From a checkpoint of a small transformer trained on Wikipedia.
Size: 16 layers, width 256, 20.9M parameters.
Training: a variant of Adam for these matrices, 667M tokens, 5046 steps.
Each number is 128 + 32 x the weight over its row's rms, rounded and kept within 0 to 255. Layers, rows and columns count from 0. The size above them is the row's rms in percent of the matrix's.

# layer 7 MLP down (transposed), 896x256, rms 0.0408, rows 427-473, columns 32-63
size [102  94  98 107  88 104 100  91  91 106 101 109 102  90 106 116 106  99  91 102  99  91  92  91  93  98 114 108  95  92 100  90  98  90  99 102 124 104 101  97  90 107 109 104 106  98 107]
[[128 117 115 127 168 126 126 122 108  94 121 139 144 186  91 134 156 174 119 106 154 143 179 131 185  91 143 146  86 137 106 139]
 [182  83 153 173 156 174 120 139  82  99 165 121 102 145 146 147 130 107 126  57 147 116  80 124 121 118 112 158 131  85 139 190]
 [155 134 121 137 149  69 144  79 124 198 119  68 154 136 148 169  95 200 140 180 131 120 100  81 172  40 121  87 142 117  97 147]
 [163 194 114  47 134 152 166 131 145 112 114  66 141 162 177  88 136 106 134 109 121  91 115  95 140 115 144 121 131 155 122 119]
 [104 132 111 204 169 165 105 129  78 102 194 101  71 161  99 108 145 192  90  54 142 123 138 142  97 164  70 149 157  81 165 136]
 [163 131 149 202 129 157 121 148  73  91 121 113 171 116 143 144 162 155  68 142  90 121 118 188 153 117 119 123 111  88  54 114]
 [131 121 157 144 129  80 146 152 185 162 103 154  69 101 167 127 125 124 104  76 155 172 179 121 115 134 121 142 104 150 117 132]
 [134 160 136 136 181 139 132 106 112 164 130  68  90 165 127 122 126 145 116 141 140  79 112 157 123 135 155  67 137 131 132 188]
 [135  68 111 101 154 104 138 151 116  96 148 118 133 163 134 145 119 150 137 112 156 102 174 139 163  50  97 161 109 136 112 127]
 [142 150 176 128 216 134 134 186 192 119 107 131 153 151 119 173  99 176 122 123  95 115 112 155 203 145 107 123 154  89 125 126]
 [124  80 120 124 172 159 111 140 119 107 150 130 138 139 137 101 182 123 160 200 135 110 160  71 173 112 107  99  74 112 168 151]
 [149 115  81 139 112 135 130 131 125  98  73 154 165 105 120 133 140 164 104 140 161 126 128 147 132 127  89 117 127 125 105 138]
 [ 93 161  66 105 109 155 109  86  65  98 171  60 112 141 109 129 124 116 110  55  93 147 154 132 149 127  65 102 156 134 145 151]
 [130 115 138  98 131 115 141 170  57 161 151 147 142 142 162  94 113 133 140 118 137  58 116  67 138  91 132 110 130 105 155 181]
 [ 68 150 145 158 121 155 125  98 180 170 127 186 157 155 137  80 144 191 118 141 135 117 155 155 135  57  58  80 126 124 134 183]
 [151 118 120  96 117 145 167 176 109 166 166 128 154 132 104 159 150 100 151 117 142 164  87 102 128 155  57  96 102  77  81 211]
 [ 92 125 138 130 166  95 133 108 130 140 127 154 205 138 138  89 163 137  95 142 102  65 118 157  86  93 157 121 150 141  97 128]
 [116 122 170 156 217 148  85 128 144 131 119  99 186 100  88 115 128 171 158 108 122 106 132 118 180 163 135 164 106 151  82 179]
 [130 120  91 113 156 131 167 135 152  76  97  89 132 189 144 134 105 110 175 202 149  94 152 110 191  95 102 113  71 130 132 138]
 [ 87  95 154 114  99  55 118 157  61 125 119 147 148  92  97 129 114 106 168 144 113  66 122  54 134 144 111 131 154 102  92 135]
 [158 133 193 138 155 125 113 139  48 139 100 140 127 141 176 144 177 127 126 143 114 172 129 154 146 119 125 129 145 152  50 103]
 [117  80  86 146 156  95 153 149 147 143 115  68 136 122 159 140 176 132 149 116 106  79  46 111 146 121 105 127 134 158 142 159]
 [ 98  98  79 125 119  86 122 104 189 137 172 156 126 144 163 101 146 173 129 113 122 122 129  65 124 131 101 103 143 109  99 119]
 [141  99  86 134 181  98 172 109 136 115 172 112 107 113 214 127 129  66 180 134 190 136 128  82 107 117 100 102 132  84 120 195]
 [124 103 181 177 110  96 150 129 100 170 172 123 137 124 153 103 167 117 109 150  91 110 128  87  79 124 102 125  82 111  88 157]
 [125 139 118 148 114 127 153 172 177  90  86 100 117  71 103 123 183 123 119 100 147 163 192  98 145 138 148  84 132 156 165 136]
 [147 119 235 124 123 154 100 101 108  96 133 166 124  86 152  87 147 129 100 193 106 141 114  59 144 147 137 166  88 116 102 104]
 [159 132 111 104 125 190 141 133 107  76 137 118 150 171 117 113 150 108 138  88 121 136 110 109 135 143 187 128 140 123 146 130]
 [149 130 109  79 119  73  83 108 133 158 146  89 126  90  74 130 172 129 134 117 123 159 108  77  97  99 103 126 139 164 105 115]
 [109 164 108 161 168  88 130 109 127  87 140 142 143 124 182 112 181 120 119 116 161 123 154 104 151 118 144 142  88 111 189 150]
 [135 139 112 187 159 136 111 131 140 167 121  99 154 124 147 176 116 198 153 142 193 128  86 124  95 109  96 113  99 103  95 128]
 [144 112 134 136 152 130 138 182 108  70 106 139 158 141 167 148 189 133 100 101 154 125 146 130 111 138  83 126 160 152 119 180]
 [ 68 144 145  77 137 147 131  98 111 129  92 109 175 128 134 165  91 183 118 105  74 140 122 129 181 108 129  82 191 165 133 185]
 [ 95  65 143 164 178 120  92 131 129 103 118 115 108  62 115  78 141 136 148 121  97  93  37 106 219  96 126 159 104 135 130 182]
 [125 119 145  99 195 191 152 100  82  87 164  99 161 172 215 118 105  78 126 187 147 146 124 150 142 137 146 166 108  80 105  92]
 [118 135 152  95 121 192 131 134  75 162 138 161  58  97 137 147 197 181 194 181 147  66 103 132  57 168  94  95  78  82  94 108]
 [111 118 151 137 148 137 162 181 141 157 156 176 186 136 103 175 140  56  98 112 138  84 145 123 177 124 188 127  95  97 113 172]
 [ 92 123 165 138 150 114 120 191 124  72 112  54  93 107 133 212 129 137 164 157 111 144 129 100 165 145  96 241  79 119  75 149]
 [127 100 117 147 165 142 135 134  63 174  76 142 153 128 108 180 117 138 149 129 153  70 105 143 159 160 139 200 129 169  79 136]
 [137 145 101 159 128 168 120 136 126 146 108 156 118 173 149 132 123 168  90  93 140 128  86 158 145  80  75 126 168 131  85 152]
 [115 116 114 141 122  81  92 140 153 106 142  95 115 139 159 110 110 150 159 119 173 120  61  89 162 136 100 156 161 128 170 127]
 [132  82 102 153 146  95  68 153 167  75  91 134 141 184 111 100 144 149 112 147 145 137 149 129 123 129 119 178 153 111  72 133]
 [ 69 168 129 165 127 117  99 118 119 103 120 113  91 168 139 118 120 188 122 144 163 107 122 115 116 124 129 136 126 139 160 140]
 [108 144  83 152 191 126 135 122 116 174  89 118 165 144 128 126 168 161 140 133 103 148 124 189 174  86 137 143 141 145 154 154]
 [ 91 101 163 158 179 149 120 129 151  97 142 129  58 172 172 172  70 109 140 102 164 154  92 126 140 104 145 164 146 185 184 153]
 [117 177 139 104 167 150 169 135 114 144 133 155 163 192 109 129 209 111 174 161 171 136  72 118 156  94 147 160  77 162 142 133]
 [108 123 111 147  91 161 164  99 123 118 179 134 110 118 128 124 106 122  56 100 110 128 121 123 114 125 127 139 121  87 100 161]]
# layer 7 MLP up, 896x256, rms 0.0579, rows 428-473, columns 32-63
size [ 88  96 112  94 103 100  89  80 103 106 105 108  91 101 115 103  95  95 102  96  87 101  93  96  99 103 104  94  97  97  99  98  81 101 101 121 101  98  97  91 108 109 106 105 102 108]
[[151 125 104  92 113 143 145 120  96 159 141 137 130 100 122 164 125 167  64 128  87 173 129 126 197 146 159 158 114 100 121 117]
 [127 168  72 118 151 109 184 126 168 154 161 115 158 156 124 117 106 144 126 127  88 161 161 135  79  92 162 174 162 112 115  79]
 [183 187 114  84 105 152 181  92 154 207 118  68  85 162 141 124 137 177 131 110  70 130 137 139 135 153 140 130 105 136 104 112]
 [ 46 143 127  72 146 141 130 102 138 126 141 147 177 113 142 182  96 107  99 126 144  83 156 154 169 134 108  53 177 127 128  92]
 [113 140  54 108 151 166 181 156 140 102 108 172 161 101 101  94 178 113  90 168 127 192 165 112 139  89  64 189 146  81 180 145]
 [ 61 146 110 128 123  88  94 154  72 111 139  70 131 114 163 134  86 128 138 141  77 155 177 130 124  75 146 170 138 132 145 112]
 [139 152  87 146 120 134  97 184 167 111 136  92 123 138 121 176 136 138 137 156 161 106  88 125  92 128 109 106 119  83 165 114]
 [127 138 143 132  67  93 100  95 119  74 130  75 126 138 108 102 147 160 115 152  53 104 122  82  75 101  87 149 171 151 129 187]
 [133 129 130 133  91 129 201 129 120 155 134 155 126 119  96 153 138 157 119 145 121  76 147 117 239 144 107 143 172 181 144 175]
 [128 213 185 129 123 103 127 158 145 126 189 155 121 165 123 121  76 154 123 157 150 150 139 111 158 196 146 156  99 175 151 115]
 [ 55 141  29 129 125 135 127 140 129 132 129 125 155 149 138 120 141  68 118 176  89 135 163 150 152  98  72  75 137 113 179  77]
 [146 108 111 172  83  90 182  71 119 150 120 166 133 145 113 142 164 113 169 143 128 137 120 128  98  87 115  96 163 159 134 159]
 [117 160 160 188 112 142  83 133  93 133 101 142  88  80 161 141  71 163 125 192 113 147 185 125 121 163  61  52 132 100 155 137]
 [ 96 175 179  86  93  98 155 146 165 143 152 115 119 154 129 108 107 145 123 164 123 132 166 121 124 169 117 160 137  44 206 137]
 [145 103 131  94 154 117 157 141  84 187 107  87 147 153 126 182 111 124  82 163 162 192  63 113 143 150 119  93 165 138 184 130]
 [115 121 148  85 104 118 118  73 155 150  59  94 183 141 132 142 126  80  91 161 123 154 133 158 130 139 115 121 137 114 117 141]
 [111 164 153 143 168  88 124 120 117 166 197 142 131 142 161 180 124 183 152 164  84  87 133 142 164 146 139 199  95 102 106 127]
 [177 134 123 122 117 167 167 117 163 131 127 134 138  92 142 169  96 180 155 109  99 136 146 214 124 120 136  77 111 120 137 142]
 [215 159 156  71 106 128 153 164 162 107 109  97  87 133  81 163 106  91 126 174  90 159 111 106 118  93 114  97 142 143 183 109]
 [163 136  97 131  91 125 103 167 106 140 101 182 166  90  82 210 105 174 179 148 111 138  73 176 130 141 109 100 163 107 133 122]
 [109 152 171  91  65 113  85  89  81 109  89 148 132 131 108 165  91 159 133 121 122  80 129 170 105 139 154 150 129 130  95 107]
 [110 158 145  98 102 112 177 128  89 153 173 171 148 187 149 153  68 105 124 140 133 153 111 164 147  97 114  91 138  94 126 120]
 [107 160 132 122 105 137 108 106 134  75 149  90 100  95 134 125 134  88 175 152 139 131  65 115  80 152 107  64 119  60 134 163]
 [ 92 163 115  84 147 126  97  97 170 126 150 160 183 106 188 137 148  81 141 120 115 124 155 111 103 194 108  99 150 100 146 110]
 [143 183 109 137  98 105 194 177  78 163 119 122 107  32  67 168 156  91 132 112  87 222 130 157 117 178 128 131  85 125 108 120]
 [ 76 152 138 107  84  96 111  97 123 135 124  76 105 153 131  66 109 106 157 130 133  72 124  96  88 127  91  94 115 140 155  89]
 [107 164 118 100 165 185 162 139 147 117 210 123 194  97  93  98 106  75 115 149  94 169 118 150  79 101 110  76 109 151 176  81]
 [ 87 134  81  77 135  91 112 127 136 136 180 167 162 166 148  51 167 131  81 135  72  69  62 141 132 158  87 149 176 131  99 127]
 [139 166 110 117 122  71 122 130  59  99 180 165 125  89 166 117 127 152 156 153 142 126 128 170  71 160  90  42 144 105 125 171]
 [133 143 104  70  98  93 142 152  84  62 171 109 176 107 189 125 166 171 109 218 112 111 140 133 105 166  62  82  64 134 119  84]
 [ 65 151  99 170  94 118 143 117 190 176 120 116 119 134 122 169 119  92  95 128  85 108 177  92 125 137 126 149 162 164 157 118]
 [153 167 113  67 119 130 120  88 172 149 143 146 121 179 154 149  89 109 126 120 137 117 150 104 100 109 127  88 178 110 198 129]
 [140 171 100 131 159 141  81  80 132 154 115 174 177 125  88 129 169 123 102 118  97 141 129 132 157 162 178 131  95 109 122 155]
 [152 130  84 102 158 122 201  67 138 103 102  84 115 143 132 165  80 136 103 120  74 187 111 110 124  88 161 139 139 119 157  74]
 [120 196  81 109 133  73 147  60 104  87 159 201 173  77  92  99 140 164 121  97 133 150 121  76 145 102 133 116 178 170 123 146]
 [145 158 144 128  96  57 128 165 128 149  99 158 197 144 127 155 163 136  51 170 125 110 141 130 154 109 101 118 133  87 158 146]
 [131 171 104 123 127  97 124 163 120  81 110 149 168 118 156 103 186 157 124 123 144 126 143 165  98 109  72 110 131 100 137  88]
 [148 121 122 109 115 137 111 126 117 149  88  53 187  91 124  95 113 160 146 174 127 160 112 163 202 116 106  95 118 138 100 114]
 [110 134 100 169 160 113 160 153  95 135 101 147 157  84 104 116  54 117 134 153 115 101 126 175 105 150 148 104 158  97  94 113]
 [142 107 104 114 151 153 159 161  54  75 146 136 127 134 172 113 132 130  90 125  86  90 135 127  64 164  36  72 196 103 133 161]
 [154 122 152 138  92  80 103 139 198 126 127 151 145 132 117  79 170 116 132 179 157 151  84 102 136 148 137 150 193 155 128 129]
 [122 143 118 188 142  96 157 130 153 163 138 164 113  88 142 118 101  77  49  93  99  84 128 138 145 165 167 172 123 153 109  98]
 [132 114 129 126  78 130 146 111 160 185 170 102 129 109 164 156 150 150  84 155 112 114 135 140 120 164 103 137  94 184 112 117]
 [140 157  98 162 122  70 155 136 149 134 107 161 102  94  84 133 170 122 130  64 140 132 138 141 118  98  98 131 114 160 173 131]
 [165 154  79  96  93 126  92 158 141 166 126  87 140  97 159 153 107 134 152 119  84 151 101 144 144 105 108 148 121 151 174  89]
 [150 168 107 126  93  88 139 128 153 110 162 124 111 128 126 142 177 179  36 128 144  90 120 105 127 178 135 161 136 165 116 131]]